Each number is 128 + 32 x the weight over its row's rms, rounded and kept within 0 to 255. Layers, rows and columns count from 0. Numbers have three digits each. The size before them is the row's rms in percent of the matrix's.

# up: layer 4 MLP up, 1280x320, rms 0.0605, rows 78-159, columns 160-239
# down: layer 4 MLP down (transposed), 1280x320, rms 0.0502, rows 78-158, columns 160-239
up78 106:043167169145049189078129182126156157150124141172119118215181107185108146107097134163183181174161094201148169128114121095141045116155112164084142080118170112193124116056138134119119140123161148192116102067138115196158158176117092174152152141
down78 102:103125146144174099101072112182143124087111108088227124158162156135141144082095122140172148106095132112130070147167143091204121102093139087108125141127152140143090136086095125133120087150122216151136112117161148097130146196082116168081151148
up79 101:153148146153141116085188195149129140142084073096134107158170177121108138096067168113181152138155167109147098098121098135094087141132130128193148129160099203162159156161207084113075154127176146170076070058144108109080084082183094140102183130
down79 099:144141082114116158144059148112154144098133183161194094144086066118098156165156103129096144185129116109119149194128101091146153136119142108093164130132134111129088102087131121170171113038035135121104136139125081212129193142087095075151087143
up80 095:083096135133151107105105103133123087169113139064071126102133117129126071146154189127149141111114123126084127159104090145135106140110113151139164111132125148112094105138170133071151086166130119142118121040200106115058075115151137089197083157
down80 099:078133101142086126159111100105177152165134136175042091133091110163112110127134132075159145153204084113110106113107145101137116116124059059082130158092178090088088116129083134115158092103150140137120101140149167164157078140137165110120147141
up81 097:177139157119108134129087143046148064150106124156126148076136141141078146124082152172121115163129106158111087155117135117117109115099126118215080180050110131140160158153188127148078106107144139169093134131110168139120142099139078133116106091
down81 102:126110159147110067117130129057114111104117080195029109064118124165130091123117105146144171164157145089160172107158168114130118136198147133146170110146108137187128170124135130170084142132107122123130149120079111092141092090132129162116142136
up82 107:122091168104132112120170132147127121102143135195092149144094067089100172087148092178145103061121184138138176115158193181150139094125123112139128076099151135170144117118164133132093067111119097079127127179148093115116140128100056086164124059
down82 110:101123073146126133097166214134067139146114189076160162102132053185102115139133132137099189132113114147138138138157125146065059094108135122111140138129110187141155162162134140137111100161134118173167099154086129099133168170076079083185131110
up83 093:101103131156166083186105132055166123137111112134104123188117180150119143078092167139135177165110133074157077147127067118108123124107133153139118100160075170111157139107134116097119115158157147090127116170101093104152104084157179146175124160
down83 103:108102128143129100117161165119165098106104137097056139181131100157138185075173164126176153079097112105093112139103086102086159117140096119144136146136106152144202111198118084158135150101108148093115083149161116130106110086175127096162132115
up84 102:163144108065137138138120155087170085104120145122116120131124102147104124101073182107123198086119162109150098162082122128133115163082081141093195111125176178152134111094141103076163121118119134139155142143074167123128102120050108153139107187
down84 097:084112098118083090126109159117131121102196133161184154146140090160189139119185191058167085157133123147129167035130156156146122127134150174143103153146106157108168161196171081079105115148037163090200127122125143151109150101120102165108084151
up85 100:164128173131045153124150091170149112182152117123101127154130136075091082128073122170092141137134057146158154154077096136201158130121160083132168156107110163094108119052175163228078134171146157113040151125153144147158116152112152166138111137
down85 104:103141129163160117166133097081124053113123118148106154138184147145162111129113140069189096171157138124164162154103117146077110109178155132141106129140207133110109168124169118080101190145108159121161138116142141152140160152083080148095165093
up86 098:151101097078120083135178120073122167157100123177119098158164087144142149133179170172136155104140148202166140174112151168187126092107151110212170047103126161157072145114138131055128111065090082141103124122137172133086197101144026142131119105
down86 100:139105118169115129135174139071142077156110169088076133105122105106120118101122132129110099081078151175115103151096128170111104096150148131058132145149143105104130110131092113158111120165159092053096119109183123147140126183133132146162119131
up87 098:091083101138127140062102080126109084095112151138099123123149126110166137153128169121172099112146124149142136098140076170141072080141104148106109132095172126110112175150098133131107089089178100116069135147085112123164131104148116115150100127
down87 099:156096085094156180159152128139095118083098136095154153150158106045108097128121188098085125108152160088142119154146165129052100124162167106089114155109200095147133166106107161105119110148101145133127125106076169139217152095088149094103176095
up88 102:114096099115091124153088151092098087132111184147126161121166085082155137095115120130154097126149099135195103143127190160164125043159127111092161135148159127201188126139159116110081121106128151117133117104083171091146175168092117137149131145
down88 099:122070121083109103130180121125146192142097116179255097119172111115153155137156182061160094096140131136098113084137127112044149129102180089123132124101135143145145154104149135126094119179088144109111095156159135118146137080118137143186081079
up89 097:079207182102144128141114147089146146119090097098121175170104115100184132085132106171195164086134113158098089121143114121160113042123136186167107115135110144135066158117147092198098106117185100146137153135138128110143133123122145186108131137
down89 093:133100160103164180152160121081122125149174135117182125130082081129132147132124123102159143152195136099154096171227165126183194142125091087094081182087138117145152123122120139100164148107193174082160117188090143144136151144103170062159122159
up90 108:086163136121154155142139127168114140081075135132103100112149187117171074134082100128079157066118102170139082143137142145167117135183165198159131115081123102077123153082155119173165124161091139129138083126125045114171128139083144180124159158
down90 104:101108136110140153146123118138118135170097166117179180116080107154101146122178129134133142141177125101079088114124139158165101080129135096081121147121123119149122158144149202103142153097129096082129065169134105101125169125139086131066154079
up91 105:136177155130183155192127139132083080115131150120106120121149105115124092126131155196159156146130104101064176151115140112159171114183145106089138137101162151117141195090114153091145157107120142181118069111148116150153115146114067146162155146
down91 099:147138149153143145129100134135179124122160169073115114147128125206158123077153105183110136178124096159144103159123092088100141104070123161171144070178149053127103150116186142130132162117113117134220130143098083099144089111109120144150125096
up92 102:106088119112145178085124115175121121174099112159116086170123104118098128144057127125075165130155142161149142108139129129075107089138104046156042071107100101118101132160184127123102179122078124144110119124074071130107144103155143142149149096
down92 101:119126143166153108141115153105113125171062177131149125121133101153146159047181154155137086065083133157171125124124161158040143151089090112132135125078076111090132141144121122132100073057160133139111139185100121119116131122116092113131104064
up93 094:141123161176108125070150120114099111108189102132139116137106199106102132109097132122086147058080135078130130151110124136149116120127123145156094143158065119110068173105141103123135108103167074168148119117146183077050127104176129130105116168
down93 090:153129131147160132112159118156201149118136167130237159072131180151095173174098121112095148134181108080132158083165159119189084137112171138155159219105142110121083097103107098137150146105188125110089134166135090130168200141116244122087123102
up94 097:128195132100118094147114101137141040093211156179110117160108106121167166091192144129089081074127144087174114158061097135166101107140158135120136113109126155107100151117144149114141131057138108126074131074087116182165120111131086121089074168
down94 107:101148113142132150084106138191129178093128126137117155116126120114161115178148173154076117121185130128154154113093149183131085086159150123122148095123109119157108147117132150138142158190175134105080128132107049120169188127069159148118136090
up95 098:147134113165145110095107222129163112163158127117108072145125179145073117147049142157191129094112104128204100102068134131150109162144123160110126169112108142130139059100138136164103157073155148156115113041120116086144114138135123115126099149
down95 094:133107164101109152189092128133117152185092151151174154096126094158145100147068116139080119126153133134127103166155145041130139134123124078087052142128203127128068110097121156147130067124202053050154149138184130128168129152167114111162164106
up96 099:123145161137176131122135134126146112070071113142111123219159131178167108130109103138144162112115089223139184122093073103190071142136141164084139087101053170172080179056134127147129111143147159186085116096113162149131087128075111163178096172
down96 101:111126186173116156108128121100095160156165146136147125098133158107125147134088112090156072096104115120125062131194154097110175140091147133157125124115170065134106132134104165110122129163150084139166095161150115121182090148101105137123077135
up97 093:140095126147078137185205158172160108153117097163108122146134106113122031115121085119119079114128149061160148165096091137144163142124185141200159154139057147118173124091123083124145174127065142114128103101109087091151075132165098126148157110
down97 095:148116133070154137134081114112179134140129143115102141090085086094105208183154092127123149187090098078119110131145144155138144123137132099083178101161167144081161136097078117162119137126102116082094162136137122155114145094068117100145117147
up98 099:133134084115120134090113133046119137188144119070119112143143138178153145137101100121140147102122104118090099129136181130080100139121166120159136123121109083089126135092187125096132185074140055119091078164113109084169132160105097121158135176
down98 096:095126128075159076100117116082116185125176112127122132154109158155135129122161104164132080057133073163140159148129185153104155111111127095194070072089169115084157169133160145090106168131146134133183148128129137126150151155164139165142125130
up99 104:103120155103113116074102158086156133138151208174105087124098162094092077093105127185140182108122182091153148163162133116124146129141082170165086122072130155144169066114101123137060079114120069107074114129160122137137115094156121134130151180
down99 110:103116110141141175170114115141133100170183138133076117157162079107164168135142043133110128171123093098086123116114139150133078067137126190140127106115128109110142173075168121095127068101084192129153141149072193125108154102101094127148101153
up100 093:151131143113166110148120176151085174146097103165143182163095126122144178137128121059115140090166150124152149127209100135147163110117165137125133156150149161089096122126130085069126173128133129209137122151122152097161121145150118147134121153
down100 105:144156173152120168102087111143113104177119113094067106152142168121143117100149123159041159102180171122172105139142126139102144132090156098074185110091121127153181174112096154110148091103151145147194064136093212153091126050114166110120160111
up101 095:087114084111105103165130171091113111186129150155140100153131096104106039134099142143139118104080175198145193115134140153095101126144140151134155165199095095155163129105121105127134145120065095121135047128125072122131143157157112056161123116
down101 095:139152140127110129140136150187124146130221111135083109098073129165109190162121129083094107103125085105059110103100146078139171160135136130133126137073106148155160113110124124078170192134157113229152137047188137179085106109121113142158120165
up102 098:164156093140083106068147164106115190099135082159127147197120097148111176133140107118145118089128106070164120122079107101096121109098122157071062069103120175140147163039189117110085106107118131125141056135146118138157147072160148194109135150
down102 101:109120093078172155151086114135089099087158140185172123094129163174161120118122137094111095172143112054099125094092099089111114081142088163126130085179119070110175127078209092115168079096076128201164168159081158143194136118066144068115128123
up103 097:103152137065112133121129134162084112147149122145104069127074095102081117139141102123155119208153129139097161105112143124072115161164134133104132090162135146113108124109083129156091161087156147124170158155137125070154178157130100094144132145
down103 102:131074164148154134171161106118102117148095165117128120070099145150135104150135133180101089142125078108090127099128156136101114150088155111109142165071162145122171117157109122072188085152100094064141135131092123150167188097095110121187136126
up104 104:195128121197162125123122130140095113141130106134107118189122122146159158094096116135168104149115097152161179097119079105179089139075029135116145068107125164168163183113129164188116126112111166090141118119129089130140144206098103146133130152
down104 102:116132179150135060153055084072105098118140156136114148131130118086161104139147114067149130156091165117072088136143098130109146190172106116114124072113123138111122142100111118131123162119163127100080169154084124151184100132149119069113117149
up105 110:140086113084119129153144108100193119130080118133148081146117081148199136162130140171132113059159111130165147155055166144130199109133103182113152123045095165105163190113126148104106136142119106139094112123105152083153130161138109183079161102
down105 104:124155168184142113154108131171157124109150194134129104046129126116104079136109162115116112118079091102056145125172129180115092136153156115134096174151125079171104104153087112189101141128194126159081077148116099111083062083131111147132067140
up106 094:117110136079152147083125203085091059119150113161117120154149123169158051108134072135131195131117099111095098135091136156129103081165154157098134130150132140149093159098183089164068185125084094097116088086098086190139072096138083170167077122
down106 097:123111125121154195090128156212109133131046155125053094143120133147101155136102132121165101109145102135179130138100176134181102160190153152058172142139148126099123114096132134138124160047179110113171113094146124108161188162093145130119130106
up107 095:089153128159115100086086076182137080143155154166104110169151174117116124153117151152113097165096098116150127141111121147121138157096129126141154137131113104094178105123135098166092138135144127096091100074108168149098095217174154169145143078
down107 100:134135123079136139139136202146084103121154120145121123151117148094183116087131133120131077103130119188172158129124106084186138140172124140084118184099086179088134140120113118177114077172102127086142131185072136125108161139100160196093116151
up108 108:139068119101137076162171136199127108139155205148101137203158125111149192115136137148119116073111180197138174140073158141127095102191094189113201075136118149131108146123122102179118157125127135130098174151052098187102084105109129147127087106
down108 100:129145105126123111134144043177177154131173079115211051200133065202110110147106153128107107110111130106172168212100119182128157146031183123168141124144187127137119096101146122197148111064098118092109162112121137086173178129110192109122164107
up109 095:120134080099210107077113142158063107100124163101096136153114144125127190079127127185122109134123113126142104136195097131092079125123100118124130087179110106092094139140159064180112128132135137119149087140111124164111129106108103144131125166
down109 099:109143147089152158192112160141106110129116123150050134141136201155126108132105136172115155098152076130093093146174141098102163111118155092131116108174113121129117130103118154199121173082072149119123080163167157128133148174094061150125135190
up110 105:064132135113079148134141130110118126143117154174114118121178164162122112133162119110133069155120148156142135121083181167147114053134163148110125132105144117123091089087225100141105137106095088165046111153142132089148189124133129160102186126
down110 103:107094113131087141098112150126174166138156114157173092174138127138064099119119125133171104156200092143158093110121124143144112148148139130113087109134121067096136116102154113109073098149127151101068191064162119146186151197146110167145155098
up111 099:080125150157104157072163184121110135096149135146138104173124138160114119119107152140144148112148085141160165073125090116161092158137159098161106105127094119116108118063110169143126154158168121181077110115120105122145112130111093155164150103
down111 099:120104160119162108133106073153130183112218137132186114124114132149112123156180175127104115180086114099161082129137187125107106135117152136111181122045163151080105129138126160082140115074136098127143149069101192134134140185106147146138059126
up112 104:140140167142182100117159147215112099122118093168050174149135159077147164103087161147165161107089078139132103140105183159165106154097060135136133120068148120150108113171120120149134143162149073174130100107117072118156164092081116140037122140
down112 105:184121176120112121148066086124092142135112157053094102055107165121160130127156118173152148103134107073139120145182177082150101194157067117086136186122099115124092072094086173123135154081155132168119100126095145148100171111145156130120157068
up113 099:108111153125151047146116138097176140101083137160085154210173082092137106110056108130146186113152136193167116150132129150159141096144140142179161076094147151158156152104216139105058180135075186122125129115075118143113130186089124186130137129
down113 098:164108153107062132121135127184105078055100138055050128125178119125080080053157162104101149111169131102193116153142155142144089113133077156155111126157169112157096143116107134079136112153141103163106112187161072125176119181110181087136155081
up114 107:112141131137133120139153072094192079155137143177080114092121146105054083154096145148125121119127170125165126199091173183063165161145157156148138113164052107103145114117148096187127105131137065108080103124078122187075168102172150100149091153
down114 104:117155128118119113109100154137175141134186136135076090129055148124124108126148086091121110127142140119194124109161130208123128188149177159090140120112126187116113136112174137174098158120071126099087111146101107181092092163155136141124101104
up115 095:106150040068082141093169098154145164111043089131129090135126122160076100168093113098180149067132123219103130099133079112130140099130049134117147145177115151148205113108163151101124149095125075058155153160129168134141147141146156137182192165
down115 092:078100185115215161158087155151087076169177170085086147135127152106135147105128114152116086114120129092111152126104154139083160126153123082153136133145052065095128109175107104129125128097130122151128115049118086111108118071156046099147099188
up116 099:144104102090173140083124126073112100133153138082074164111157083100148150143104167142162113159126145130124090213130183145092072093117127134108083098170153108086127117090097109120097080133140185152184173132079163098170104109089116127144085204
down116 096:108100152133128103152074134096128185138140131127110151105125171120096136106148165143112144144179100154088137098114161135149146155122118094162137159069131169153099159071110109081157164194127148066127157068150095092140119171140173143086127093
up117 106:166149143096115116093140108084133122101055116089097144158131147089145100110069151088132116185125088081150165109054088156155101154137109130072128158122172175090132141105212103150061147106136106181102090148113137136147174062119105167151094124
down117 095:168106149156146100129120081143109103078107121141154170165121129148136087153102094169091148119138117105115149054103087143104171142148113125168177134104105154099077118094083131143150107114090091120117129130078147114141126130118134087148126117
up118 095:145117166130198149178169155101084083123102204187126126131158087111152128090065075099155074162155119107188149132133114152118117058115136121203124101131172145090114128129144124158084112156101135152118126108089169115149132132057131112060116126
down118 089:099137091105108155127122122155158188131134093088205108089080177070113150112163143148118101136143110164099102089145137123147147186158126129115144149134082115141109071139122148101152088113199108126151116157186056176126142137189113132179162144
up119 099:098034111080138161119155127154103109111149058103144091121089105100124147140100163203113136141127151121188125124120115144151123139184112165194149166149134171104129156122158150136125122068082088087099021117103074120141108107178137138103121127
down119 093:120050142061089178145120101229112092139177090127126124127160087142121098120131156124083127193170132150179101139079083136169180105136109100087175114173202147087110103185165076108108146144077111065132135167207137086078131099164130084174095133
up120 104:128140099115148131085113120124109075073091097114110154230079106161138089139100123125121106164089084110184182151047091152187094118141174104159128132125157205151055172098166112125111119128105083181148160095136177085087167095112051107109087093
down120 103:123159149169146142132141120129086145163183172140135159081102151105135127141166082158165158118185109159177030083141189136133147159099138149078187160114091170136186135103068128161117113123199156086158093111127097080162125131149188150163187185
up121 098:109164164145137136107135152103153150091075133145118150145159151153122106114109175119192092129193144115152207128083133122138100084119132163094131122144140182127131095118179178204068135119192119189053120113110053191147125201143141141116074183
down121 101:128120125162096124085083132126164108129089098111046113212117115124107109141087134098153131098186117047149159116122150214158131172125101095213113105159117082114132126145126074126101191069104110114058094126130062131139149105176192108123114161
up122 113:106054103144126086072163114122146107137109212195132090170134121130134123113123131154152150150057154147177176170130134147113102101149126135183125136179068123135168158114109135140061162170171110120069137155104109135115134152114140113147159113
down122 112:170128102120128131062092116106121114131147105207000158118173141127184071136181168172159120097120104159127171119139127103105167122119144133179107155116121171109166109126100115104142092130142148148164126109107211097067111141103139188069116036
up123 104:141126088126170177130096133107110104109147116080110122141145092114168099161108116073117125121130123141200095101084154187172148177075161125161135103125177119128080134109145147162182091126154095119144116106058104121116130120172073102098111190
down123 105:125143125115095129174162095131084124139071077105219122121157127151078091116173185126141153149134122119153188118112142110090124159110194123098136100112070135155122132197086179123071150128144113145132118160113131087124151135112174120096125067
up124 104:124101071165075128127151140163111109093150133163122108129125163127102129149085040187162157092179165137125196160155099147144104165112106125165106128204027151132114175165163082118108106118120095141154088094170123109117148123164086107134107094
down124 101:147147154148087101111128153144132145126172120143170129082116148128106140102067110127099184148130146131190109111187143127137130176160116108089166150138134154125164078121112091109164145113119173166152068104165127140109076143107135135153039173
up125 104:113115167064165102091130154164095125142190123122119120153157199150116104108131135097192151110166153111128114130186102127130093119157095125147113076159092123126111160124116088139096093124141108172143192086149172131173147168101147090162190134
down125 101:136138166149166111132150107118158083118160114158128149121121156090149125121116096116152161136135150088143097156176088124135195140167115184139135120145096129123143172122091102171143161084162151090147117123143089137090105123134089099117100155
up126 098:123097109144163077108134118116145157153141108059122137129119123149225118160164174166119136118061124139137183143077086148110056102125147089089167092141116203176144194100136170115118065126163135149122114090153146143121095108089122151030111136
down126 101:123151118091147159145141114126156126109115144138095147041113155154112168167105137082089139129158117119163127133138169156137168098071128074066129124121136144137091138187086137101152157091152101098113149160147108114112101118215143067142084100
up127 098:149153125092134103146096093093143084096142136126135149190139141101172111124060110108183116116081131173096175187134079134109102076138125144141109127192193138159096144085123140120135171122136075165152104124108111132171134111108097137139160090
down127 092:124083150133160091114184125126126121189088171163163149093113098137076098099120124134053118131109139059150149176121127156088178108084113100133082112137071135133127157108154131141110129155111072127125136172143108098077141134138112101162114166
up128 097:115098182088190115084104133121146122165157153120117116159135095150126148099129080172168110150109088150113136129111109155189153162125098144127114128162134135123107138140149124187118077139072041133109108061165038125161131174117162094214079144
down128 099:124146107151085121130132151125120107093141143139219114115122133130124153130145085147130105133189098141171111157140143171161103152195129113075071136072059151081071110138073099104183120071148083144195123126097157125146116134119142068113122197
up129 092:135086099137076140088197147099110136109147047144168137158123104120117057184166092168153123097068164118114126139083104160142145146174066157098097118121085156176115223172176161119153170163106093132117075160091138128120105181162112081159148154
down129 087:099165206178136142143101160152181139083130104142173150097156182090125106100100144066136055134136116131085161109152121091127156210099141101135121102161135120083075116131122139118114144133131107108131154139113105110077142123122109249112111093
up130 095:149085080078104146068106146032148185096146169094124126160143134062138113121106155127124112119141204116078169214127100138126106105097105094104159091150106166183109155088140116182198077176132107130153146096094124124142153106120083088164156134
down130 097:147132169136154104171152125165123104103147107123141106108113157112143185135182067174088110123147117122111149110163118096147121116212129101069137116122126132120076097124111144134109144091175119146154120121129070102088121163107073170107131175
up131 104:132119132138105108059134116170135106112070111147128121152187167148134123103168157104133149129215102159131128137106109126207149103147181139152150140165099113114135105088165157173124139093145173149092167158120160110121177192132159118120174125
down131 102:162093150196185151093120077114137141188182151135172119091153145110140115127074136125086136144108082168085159089137118156151106119121116044125145143165157104182116097172120113133176113189126161143102149176070135108116115145132127112131181155
up132 096:159105157095161091076179058137137088112180136094085035122122126072182106133121165137094119061171185137155106180130152151095107138125104118116152150105073188125129130079118113147128099121101157123095076137129057147084171076141127090165166119
down132 095:161104125131121069150077137170085155131084137134200246102117132106086170169112109143136141176098081102089166129154094137172118106132091123102134110110160113128122148154131121156144153117188140165138110108110108133149172160100120153095128112
up133 096:140131095120116113060084105120170113139163168124135098165088172124126059124075123168136147186063113172130121178097109108091085117118128124105147122162043125156139118133198094104128092196155151109119123141165127080158122154093120131126114158
down133 097:135166185131142136142130161127154142139103078150211092089080103177117205122145151087082121033152140109162145137149126109118111233118138140213101161143218161047101146129091122146132123135145129168199161185107110114113121126101139083129149116
up134 102:101139081104135077109174136142121175141103160128150127105109124070110124127158125122103079061145150157089134113161142123164081124198127116092137188173097112131145153103105119115076132087160105154049046129066073139159071129150161119168126146
down134 102:109170110090127044170158106093121120125097145099096126115081093197103105135174120130161133109098161088073120115103127163157111183155120115148152159140166134161130188071186185159130101164082119121150101123102095150100102161163121104106164148
up135 100:116168117109119150145136124120086098095140105166141087203126105086136142082124124161060133124161077160127146158086134165146112099151126072155081149104088070173101144113089142188145072111065114115117091149164081178137115151121180129150172205
down135 088:123109113163161156130128096114119159166123097132255191098151081184128127133124134082083131137138128117103106083161136130158196157124130109139141156105093119123116116134110140157131086177163151100087164098135123171145082152129160121110124142
up136 095:196121166118120156113153110132157148089173113176099143141093104143135080102135072216122048192126128091136178192086111124134093108106159111168110114166157172128144161086096132177128129091110139137114142155148115193139231132181151130159113155
down136 100:176121118133125150131186119115137120154202128153076099090119088155139077149121213116186102089133103068126122060116138176085134115106133139057157146119153167131128067113183130122132175069113114075165074091100117087148168103197121132161123140
up137 097:170109122147187147165138053136106083171161098198124112114125128112161140077160069116104070129144208168197126174163152137171065112175126106109135154112120108193089151137147130133113136097097183113160126123170139143183067190138149140102154154
down137 098:088142116150127192157027158158128086146105179153063088096145113107141185106160058137090168103096124101127139083124114141086131101106111134128175146117147118116099115143118111118111167107108141134086188138096098133154064131118100135185147138
up138 095:125103159021119082127127181172146147210106211128114120127127136137168127147080188155120080118126103199182157143060091166159127065127161121145165131090149185128096095107143107133118169095156118163122108104163168066075093100184140080136116143
down138 097:130123167103143120151130151142132171190255150113138129087118121126155116144146129114079100103166112147132140119118159129126138135141118088139122100119187070109080136101082144170131056156144060044140138129215141134132145129148170161084123103
up139 101:140153098069122125176169076108115098095110101122137068113117109100160139136143086169116091123171149183157133147096172106127156108144108224161112191104121096123148176163106118156099142124126152138080146190133164185151138136071070112140047096
down139 102:095138103192130168122113130165149195108154142111126140079123162174095094153117135110147156181120165108060123078165122138101049090148127062108144131185099153174155079128200168156127117193136101146087150169148137111127145176095123135120080108
up140 101:103140145151200153070087128127173203108157135167135127147149140137178143076088108132094114162150075177157127136141140179101156151161110087107181139098154141170126115123116174135091108122116121125130145156085159089119121177164134114139122118
down140 101:125132090079099123151147154131135064125065083118105136118165076121149136072088138149090141088116094175190153161114152123116134139173118180156166119045106091126163151129083150112174183101049124128224097162178117075178102112098156108048163113
up141 104:079123112099167149107144187078089104154109091110120144102167165147147154134088120115103126107161114126166066097122076116113152114147139132130148108156095131054144137087138125135073148098164130138112172123143140113109162086079097124168068077
down141 099:099122120075080113102121128145089166085091085127187068133104093151185147144133056146182094068179081140116099124102057124138125131105100167138079052136106087132150151166158102135109094103206063119131145202126133156150143131197144120155126085
up142 094:104131127105125119152152076067166103110081110119103091052165140118091133115102173149143197061132092131177156133088167201145147163095078151113149132130064143152097133133121061102128121117174082124108082069118092098116136134153135154097124140
down142 097:121152134140159143143132149163075122163163159150119120094158090147163138161132157103076114099130157129093157096158132127167108182178130115094166198173100109151138138102144192080129130102136202119109122143119110078152073120149178131106133210
up143 101:131099161141117144150118160098147046139097141153110107183124169128080124121113198142158154129084121115184139120125185151150137125113154096097173073134145096085123139067111090173088136102120060163073131132143149144122210159134105148159202077
down143 087:080124161143141125191133117144175131100123113107230107113086161142105145139128155099082133193080123087148094100121120106104118131156131146054127124083176143100105099123193142136109181160208168116117169107129109109192128149126140153146118076
up144 097:107129186118161091103118115117098146125168128123155140132152136136136086100100109114160131147109140099156137151074118210107133080118118173149132149182169137130146100158149088138097111088105155146063158127189127082188146094199167137148138160
down144 098:159106134112117137106091076158065135130153079115242132139130128147175114084137123096126096102151198112121125191075155107106137079148110150122093099173127112135129170097087108092118129151169111111121088122191119123161127127171099117141142151
up145 108:121096093132145085114097076101157095116197144085119163131088100140162155104115121187195189086069117116146141128103170132076183122159129144159107128128151095121172184110157152144108077174135103108109157089098122094159157109085133097101084130
down145 106:140123123082126140105103141109166077120126020052218134083139100149132170125183147157154109125154147148134121088137134117101187165088129119112122114080171188087162155165143168085111114113112159107137125116163146104184194166109171122049090172
up146 100:103147160104100115127210099128115154150100156165111066141200063122146151167132100151114114109104107098111132113125130111145126143101123102141186146114123124088087122143207106093108146117140156124154121069113171181166110071077072113150131139
down146 100:114121109129098121085099143163158111075114145144093177068119127160116114139066097165127158094127065143143154106139132160123100107103119145133115088131170161130141083176122122185144150091130093098124157133173093101109158100151104182156092097
up147 108:163092087156180168118110142148093066145134147082120167144102145106132086169101154139128097159090121123155112168138100142167120113155143119088159088140068199113082223103103139113064135158155122139145133108089143107115080119150137088094141151
down147 102:095075140160196160048054103095086118128095183136103150100108168087129128091156124158106100122126090078107129081153158165175064152058119135066141142099096153142139140152104152094047113168184155117150138121132064133103108125119163115141088178
up148 107:144141106124131161101111091083142180166153085105112150113087155192115153131063122121148166143106130117138164116179135177150131114081127138140142148133133200152154179093150114133108088132164072151116165158161126195175159093116159112143091165
down148 095:056153095148163173119136108167108088159103142097144103139111065120124153152162132157118121156106189119053095157142135127132146152068135102169082170110088143194132145113144103141138092121119157095052154107122115104101122136104191137133123129
up149 098:147075142127120096129121118088111130125155158152142111171106071154107116158082167078073145096096159161156115142045146143135136128111116086177134106083175133174183129093081105096154123168096121130113123141094187095082136128156089109170148155
down149 100:115131110126063176087076184120127150103211120110147133091174125114105121128226159124114065086132134090147076135111139123107143154123170134132122139185131156115105127148152098051119140121096149148181101075145145169137134119122141176123145151
up150 095:146088129032127147099142121142091101149145123152089140121132166061105138106126108136070120200148119158176108188174164103128112104178127144094131121100150162104114124079140127087125201089131115115106092121107093154166118210132128191107135107
down150 098:128095106077148128122087096124116100147156111115033126163108115109124100106061108116143127183103237129148147089150125142118118162141084080157125129155075074222138129113132094156081077127129072152119149179139155144094139144092115115091151132
up151 097:075100129080155098094220132181119116102098147138107149146125130112103107108159107096164089136135120119156186115113111156139102142142126153148151149156128148086103131120153119197089199141104075177088073088096154123118104126123073161162167115
down151 099:116118162141125088125173132141105044118113144170185154121150142190067131084160081087087160130102063150114077159184122163065148146139118190100137149155128149123216186111213082127161163128192092098092138131147160138135142113126201155160114124
up152 100:136086108121163145123068107116156104130137128173123133145157117090168160115103106143093120112128197165167108136125149174128086124226132103134171142094104110140063147094207063108101146038120100111099118149114115164126096171128106174096124142
down152 106:147158141097175149128137142105129093069144138124061147126144141131193171155115139141080187069123138143166092121138144123172104112121154102094131151163118123123049154110078120129118178073093102118079092159083147150168125167171101106133117139
up153 092:144102051108155114137077105151138126182127124129144149164157141090122119118129145133109126109126148155166203142122173132158136097179122127132124097088102123144112127140098160124144190142116123182145131103168150103062103163166115114183117156
down153 099:128122168129133099113164074198081183173154099114051117154103130062140109131095116129148174140157104120124146158136097115107103131128168100132143095185110078122160141117142091160106116105116070176082107101177121145181182101136107122132135077
up154 097:151085163111125092126114125087128073098148099112115141152120113131181112159098112132195141164138161117143137138083117135111120120130153153092121168123165153130202128100098127165139155139157050172121122125152100127136171125179133115133086086
down154 099:154155166122123063132140132114136160137148108109211144173094135152080113150120101149131128106154099166163156128099156172112121133119105071104116097093146148191074145113056138114074093122128131103108181190174162146103116134207062120147125133
up155 103:093050077116153173138110172105156150120189134149102147155128065126184102125057046170099170106117085101109144187087176095176134085120109144152168130134143126145138121043194065151127114153091130142141107117076121185115113147146149141124142153
down155 108:134118143080155124110136116124092083133114170140057161137105101126128068086067090151142113098118076109188130127133171136123118090206087124066140133120163089127121077168115118114134078146191072108162129093132126127139100138137128122121123195
up156 099:083138100132160130141151140148115078106181159090128157129124111115202134109133119152100131126173152151221106164098073125122114154124093172166114096097082195103082181132100110170131123113108117147104112105088156138164149076145137129126088151
down156 107:106180156166146064143157151118073100129135073101046163103106125111152157129202122119160127127168138156162121138127132139151110162125136131122109077141116132121127170080175151080140134182147123131094172095088111150173160114157131099161078108
up157 126:062152114150136085159191126204058134126181156113092100121199112095191095114113096142110092159142146173092106181057109120070169106182079173123092142119099159113120107129178069108159117118151105177113067124092118154159136116127107132155152155
down157 104:076144154136149122136154056168112152130181106107218108059113171122142122126095164140124129179115228143088107151123158130072131156074138156052175168115074108118134113173143121072151101151116155139150086100119098135167148102083151144153137071
up158 104:170143107127169106123081111180130116070133077111062075162129127130202100110129121139120125091174163103168162159107119128168136161069111142183166111147103163125132187126114131149144154123076149221133129053140149111106161081119119084125151109
down158 095:133154133141142097119153166173084188138111140069255130076122121100141163167126127137081165116115120147115117102141194077133138158136154118155076099106160088107088154083140120062181138150166110119143170129115144147200096163110071166137092168
up159 105:104128112128102081107137197127115141137149144166090153088153152117064100104120120146118119170151073153153216146158168102130134109187122160076122104153117092094136137079146153163094136124196087148104074133167123109157125148166178102121108118